Weights of a small GPT-style language model, trained from scratch on English Wikipedia: 12 heads of 64, rotary positions.
Each number is 128 + 24 x the weight over its row's rms, rounded and kept within 0 to 255. Layers, rows and columns count from 0. Numbers have three digits each. The size before them is the row's rms in percent of the matrix's.

# layer 3 attention query, 768x768, rms 0.0309, rows 431-447, columns 96-191
084:152109155112148091160165171149094094154128148134173139096087136156121114139094157132111128115091128145155162105086154147122085167155135097104119171114105153090111151131136077133131044080117142094131092122112112141146161128130131152124108096115170136129176145168130144124147126130138136128
082:127131130125119086153106159084129130136139138172156139108107122058135157113140120158098142105128074149201110127137127153119171119125162176143130138138116135146153108142098163136134130125107140155109155151143116137121093160125156103140181134140121154140110148130122102098188167127129128176
077:142127103119127137136114126146156204093146125124130130142097147115128141135091132166087132158118114108098147128166105149133108153158095147150158103112136140117104125107138120134125079108129126117124110173117139121109116153137106123110112114177160065107129145099128154154117155155110109126
096:097148151133117095158094105164154140149144129160119139165128107129183129142089105156138128135123138122154122154124077096126146121111128145140139086158131134182147129178112172147140132094133137141115132128169138127131104152142113143122148152143128117138138152141126136156152131171108136156
090:139105107100120107132149119097134159135091092113135130157129105092137119134129099173107099124105143150105124119156153139128128113128070155115158142156114124151099133121117123117149131129132146121134119106141122121105139180146094092109123136187129123137108123120127146102163143127137113124
093:143153120142125144132114134117111159094149137127122110149091081146127167124117124138096143148094159184176138158136141143173125150088123158123123107127141165125108097146116116150163091082107151157141089123156162154126142149115143119128141122171170113123101140142096101175151125155151118145
091:125126174170108139160125105123114092140093190115143104136107161113171102141157095090152114150135079091146166121090151150137133177104141096094121108087069136090125138116124147138140142147151098121159131152131114122118123091117147153131171095113142166159147141132122107141116131112104109122
092:160113128165116084121126109120099123145105114115074117122147140078174105133119114090130140147129100128142112127138154182146158133133167097131114095112136126123146174121134146133111146159109133143123133101112092087124122103101129115115143137146113174115140133110143117114077104152128105136
093:134091169094134155151147169150157096135182139113125140140082089093116140124095192129144122137136179134145172139148121133103125079134126198101142146133121156141163143117075123163096145103127164122170090128113145146138137096166123169082108117116118134133152130130161129154140115122128134137
092:096128138156110120131132078142096123129113153086118127130142118119112121138119121122165152133128110171097125129129134132118142143145143121150173125120116130121117154112138137130115133143113129157088121132147131123116118134118136158109141138103143131110136144169106127149121102067137163105
094:146101104129119111142131143136083155169141133115132142106150109120148133127111121135124090141157160128109148133090098159095107102130144117123163088153153098106137087134171167135137082097114108170174177144080072140134160101143110156113097125130141096176134127106092129115143150127167143108
095:135131148154141107128170140115108095107170141118131160122110120134107143133124127139113172084131174135150145118082143119120120149101117116109138133133159151136162087135093119096104113082124156107155156117168140142146111117127103110168090154102096135159147147134177103116117150093142142149
093:108152167142113154134110138158124121129119132118134134121137111124140089105119122124141109107119149116138160087098148143085090138109110107096120085138118148131116108147136128123112137091129078132143143139134100104123100115087136110125124118136134132105104141129093099093133128105148124133
096:159115085092144122116152122134102147162155135075159105110118153108118179143128106132153095141110144090186162110107146134106107109156129121133136125140126094091137101085101138104135108086133137167103125116111101147118158156137125142117152135132148154110109118146139127081143120132164142128
092:150138130149066117111121103129122118152111153142120107160131134130130147125165146094126169092109109109156143144107162109139132154123156109151133133164109110160114179120132138139137116154108174186105141124113130102162130111103129079111142177158094194121094115145100140122129112093114135109
096:162119141122101153104115097122111106129137133100093145106154123126148091096090111085129091140072138125094149091135132169097140112141111139120146112142141135098180162107102119146114130109129111119127130129124164118129138142103118125121137123130153085131102136126117099156099117111172146097
093:140111124139104074152161123125133148149096099115109108095129119159118164122125135123134091113097169126117167126119106133102114135125132098148145164159146103113141142165147129108134060068123096104165153148128135137114127130149118125088097119162152094135104090148112146146161136077162135120
# layer 3 attention key, 768x768, rms 0.0312, rows 431-447, columns 96-191
070:106122146094136135151149142121118129115122103153145092125111114120142105159138111134148122144088155128134128131119160128100145145105125076076132116158148154117106118097116088086151109108105114140090117125137101103117095131126151076173081098152141117168151162075137168151063108106151115152
078:176121101139148118135135177171113134155175108137128123104151162165095123118128126121102129092119111142170171116094126123122157091091151125170090150134125153147117126127112089124137141124099159124132092151111151145128117103096133139093117143114159180088141111146140132090158113152099157168
180:176139137169133109080134106153124146110147119133145158092121133130114158045115141133120130122150109141116115104144098109090109088126099146174129157136131122134125125126121182119132149141179124136162120085130148178122130147148119147118154124117120121107106120138124030139164160139089189143
090:157162109188135132145139168122162192140098130117099129100130147125140077144125101115134106151116144175118114109135172127119141095125134117164123160108173113100109185114149121131160102130135108153148105160098093143104104113143136159109115102143134126129112117143140123155103164096141135132
087:135137127160119124156098177122139115078159139176120116107129105168118151143165156124129142108109140089148095123075062131139146114120154143097128129162140178128104121132115076126131143115102139120126181120157155130138145110123132144132108142123115136116126087144172176130133165162131131166
089:152124119134152155125101180142109142135149116118094142142159123134111109119089121134133119113093127151167136096113128122118115083122146140142096130088135158142117126102105109158130145088096106159147073128119135109103111132146119174112102116107132141112087135140165138128131107122107136116
085:090178097133116148109171093107188156104077148113127128161157152112124101126144150129127121086138115172133139128166154118118105151089106142148132132136150101131073157136108177143159130111135088126144159140153137121169139128106140121139155142113126157080120143173147142120150100131131134128
087:115160122126141115142190109149142139175136162126113124101172192130148079092119138128091142111141133115145118154098175144153112107085153117131141102147120085116164084147144134110099120152147144117151159147145114137132143119103085101154134121158125118158145145148131148133131121161124106149
084:116117125082140125125107131107118142165113127109197147181129138169102075127120088139135130112128153114106098151145164115108143139108114145142124073106139124134110148109168183136165103082133101122108098140133160135168099174115106128141163148099146090124151174090099124116127185096126129130
088:136126118133095108138141109116142132157074136143111094112114106130189131094125135124152146127120123112103154136126130109115114108133123172113095210143092109134115116166131106136111119144189136166150162148092122119146128143089119136118157131111113114179128143152167099169101132108125142129
091:141142179117122145127136106163131126130124119122168141128074113129134179130140117123137125089120129153140160117109117107117139105112156123139061115176111152128135154154128099151115125080115077121124120116114139150171193112147121103109113134108135124081082071077120147127174101097121163102
090:151127090115157134119133120137137125161115116126082122155152154082139136127107118099133146153095130114151172186142101141134159109170131135114128130121138105097151154092084152143146145144125100138077092129119097083126108131142189087108150147127164139134126137143133115129124101144160121112
088:114094123120149138123163117133184139160077118137134135125167152091148116107141101099124134135112128152097147146109164135136116114144147163136146147141095092138122159120121111105146122116155109120074134119119098147166143140120168142127130132108114132096115118128109107101102069077132168133
092:110086117144130130132096146146128123148123141166139132151116130160130143167088110086123125103127144104144126124144106136162168111106106113112178135217162147165113132167142121100118114122110116120124134137152177129149119122123126138105151081113143148149145111097108196136117133120102137141
085:135116130120122146129127131130087157183117131141144147142136105140123093108147107089137117106152137116158101126148128113150129152104119122137107103154150110100144128144082127101128126156130129137167151145145096150123138101121133130128190127145108142172149172178155088103077143164133091128
093:112137066144116096119172141118159145108124120129091128097108210111134103134103159128129090146135141139116106146100147129109115158177128120130123067108138064103114133139139105093138127092158162140120129132127133138109128137151140143121095119186102104136146157125103099138110160116124120138
087:151170155137127117124128122131094174100125114161122145149086127105122189148130103128193180164116137159119108130124096137118124081152156129122106131133148177088108169154097060135115129109133148120081130113128125116101152136192104122083135120123133139094121097116117148151155185181126114122
# layer 3 attention value, 768x768, rms 0.0294, rows 384-400, columns 96-191
089:142128107141154094116122185105156104150120194150127177124139088158150188128113166112145169143127111133166155124103110163114107115129148091139131157109137146108109117142125099101120140140136105120089167117125100123167108095140165120143134096082153129120133150145104136117147124129140129140
093:128159179135132115135080148129098137135153129133120126148097094087136097121147085151145116131115159140171122139156158101139156114150136104136076139062094144088167163182089118121115118132135148104105140124082123139117141146163093122143114076111133132125114153151107148169098156175098131122
085:098125147134174127142177115130193171120095110098115145100130059098131211128147134126142134097130097125128104116095119145126170125075105129120121157122122137127160169114126159134148120099151140106118134114134131140172093106100142143104133129113130134123128101160106135124155113159129127090
089:128116172119102104145123151148116122128129087157159151111112110114124111121141150111148095116155112146134134098116160127146097137096133133134136142136083157132190128152103132181160103122107148123137135113112107110131069116122118140105102143099141143141133167186080128135128160148151118132
094:123093159132112114149124130132144165138124142155143173139126159112176115126091107075169101168125137150156151116124141147149129106141131117129142113102104190116153123123138118121130121099101099157103158131133120132134116136173120123128120092115126143066119110110137149152087164121121127143
081:112187135106151147106105113121116136116135112112113129138121129118165128139146100090156164132111120132127108141163110094121122085131133117113129182113155136122123157118124128128089110155142094096153084129158113134107149117114102119115141140133134109140123169131126131115171136129141128102
089:114149109136159121181105154126149139149137142164071116118161090148144153136091124114078150148145095145116109113116122117140112113118121104128091115119122123126140127179145118187137131121148144121134122110127131127120152100136084128097094169138139129103133097157114133136141086126110116124
096:132136117116158116131132077112113122100104101142068146094169096120084088106133118122072128141142140061108134172174128083136141123143094130116097174098091140171146146110128137092113125135138142107157134135145070122125117134107105109172138136149128098152127140172129139125107123170118137112
084:123071148083116139113099104138083143084141106102156111132117155075151095133138109172150108105134137074095190126141161125150100106175144126141122154119109108131168097113098103133154118138129114132158135121123136109123117139129111142121138147152141151158160111108171149113100146143173120119
095:144164115143155116153116126128175128167113176153122094108161107096121110138131100138148100167161140161108128123151078126098142114125155099143106102055118134143175113133175139154089109125121089076147120120130091135162150114122096124189114129102148113110133142159141124150147154114110129095
084:125168095104142111137126127121114119112102094123120160165146090131154121131136135114170135122124158131130184164059138124122111132128156134143108139142105124163102104112086132126162149151146152156141113127109114108087113130103163137056100158169119151155134131121110101137130096134106124137
087:142171182144163138153133089142149148164127136145103114142144097107134117119122117113118109142127105207125148065130150106130129151096144110113085117116107139142147125181128130147060134081112111087112141123107152122154106152117129108130141127178159163079107098121087142128094125118120112105
074:140105170113108153126142174166128140195101123122136146136127146196112132129113110110116136129128118127128128136110142151132170146103126161158193137166142122143126104129127143136128101129118097161118123130161147133138097108090154158127124157094104174115163102130114129100145137103149159112
081:121092105167155130093136100107196122153106118171162093104176128117165100122097122106141107212095101172105152129109126127117133112092121098133135085105138134121117136075147157083076124149138113163140181144103144125186159112100079130135156130087104106154139134108110129122113149135125132174
083:149145111133123132125085112125173119129094154160088201133116150100154085144141124151147159123115128153130117084125127141120126139099134108123146085134120148132127118162146109112165132131149149118083145137081095108136108150221131111120127126161118103168120130127119123156139145091110137125
090:120132068116159094132174122115134122188076075141125162159125084133133125109115140123097136150081160090102108171150155186127120118146159144146096124119145132190069147143109111088194109121128135174109164106106118132105090144149106122140146113132143106122129121142134118132126133177102132156
092:122123167119117102132127183146156133125116154123120184097116162134113142136136112108132111123187151147153097099106151143144121130101122171136122136180081146140100126165139107125169130099121177116104129121131121123116094103151115135108117158133124128120113134137141151139111131125100133147
# layer 3 attention output (transposed), 768x768, rms 0.0292, rows 384-400, columns 96-191
091:072109127129145105097091116124103173161164113101114110138167132100132132130156103083137138142117126103134130110108146159116137126117136106142128104116156140087115114103092074131160117111131101128149183124169127183134126151156130167120113124116139169115099101128161160137068099095162154082
093:123066141117109145130117142092144132124127174141139160131108136126101108106151149113163134157110128104108139137110133117098126155111088141129130140171152127136118113117118152076129130147120099114125124143138090113148143206121069112133140163127148116073133088119135157166195162155149161133
089:135125119153159124126102148113151136134109166090087110099113150117112145132154135132139140174086123134163152097160102129067132134141133131127142108092093110105087139123161089132119108140148133163127093133153075116107153141130129149131091098104096160144154121100164133169156107097121101159
091:161141105151149111124107138102118092120096153096152113160144145128154109147129159116089133098085116139154138117098127139079137134110123097110133059117121121100127148114134092117102101082126115128121135121108147167131107112120126155139127092127102139147122102118195122193139107093131183180
094:119127152127121136118103152152134136130113130162152121086163150114109144107152134164144113074125122110112141140133149084157155125131155135126151145130117153154108109108106116109125182121175113134154102152112113156120117167091121080119096096094141058137178113138141170086136117123097133130
087:100107134143117126193143132113167187137173141189134193117125141106102119140141123146135097150127142103104148144130125150153134122145095134107130150137101123168117111165136156121144126129112121146130150115146126128119125116137145126154134166138167133100120140119084131089152159169139126111
091:165106128105136120088144124146175121142125096145138125149135121136130118130114190120123096101097130110140152144125103099105125112098112137140108129110177128091141115116136104098106131123136169135106086129085174120132118133124151160129061117122068115103104104102118149099135124131122092119
096:145095139118123132141185159155144171127120148107145151123111181117129197114168180149131103134090160170129144080168117153133135097129103142114133120128119128147132095150152093118123134112128112118145072158140125093106123164119142157110109108118132097102132093074114115138227156132119091170
087:131198092130122118129140120103139118109121121122114125089124125153135143129117115115115098160174125119128089153132153073133173132152168109145130094100084138131138145143142117139113156138147110145094154123157117118118161064144142106133181110153137132195180147156112135112164128126085119119
096:160094142107113102153113122119139163176137133150155151126118113132104122124162171117122109155147130124086140138099105135137122135124111120155137179172121135105116109120131125087103101163137147160149156116098144139107136161165107121136121129126130120093105101119095134097112162123131147101
086:099125116144144115165128126112125141100129134124116125123097140124126091162117153124098125129107111109190143077143067111121131121145091143128107129102112099129111138134125119150119121095131122137099162116146090146149121103113155154143122167135126106140124127120148128138113123070165122142
091:149092144130096131141154173170145122137096103147161123150156096125103126137095186179161129083083136151147156171113105095139132109101125165139140151166166142154111154082132143083122140122144171128138064123094194117170118135134128110131078134085097106099127140165136136127118130146082130120
080:151144130135152098088097108090117100127115182133104103092116166123115135124166072107134094104128116162129128145116143121162119162153092107113122127115083113079122131126118107135139117132131099148129150135107082133104150124074140130149125083140158171156152138113169151169147122110137141141
086:104127119079134108115143151141108146144123117112146170155151144106093147134097159161120142108131120138135156128126129132124112109157153128084143176127135109147133080153120083129145132133189169099141114132149133147128102128154152112079099154142145084105151131148125124093103122076108120119
087:112101117091159167137137101128135158122126114105151100177113112167107101150123141102131157160112146119105138121165114100108136094152118128155147166153120163137138127109105130117105127169122161133114142101123136150143129113113121108128115125103152142084126137131168149106088140122128146054
092:139082168129110111101134140111105134147125115136115142069132176113149154127132142163140111134100128148150164089183149150163126151148137142094132106129103161154129092134147076144141143116138087138129108141136100117102133134125130146120127137107122105108097088091101118119195144118151106147
094:118145126123164136117143114133126099104139128084142069161091146143131121137142130113103120116116144126133136098137138122107111143141079115123093108082156127090140109103143105140111125144119129134122131145110117099138118134048135147146111105115100130110135132072190133154127128101115114134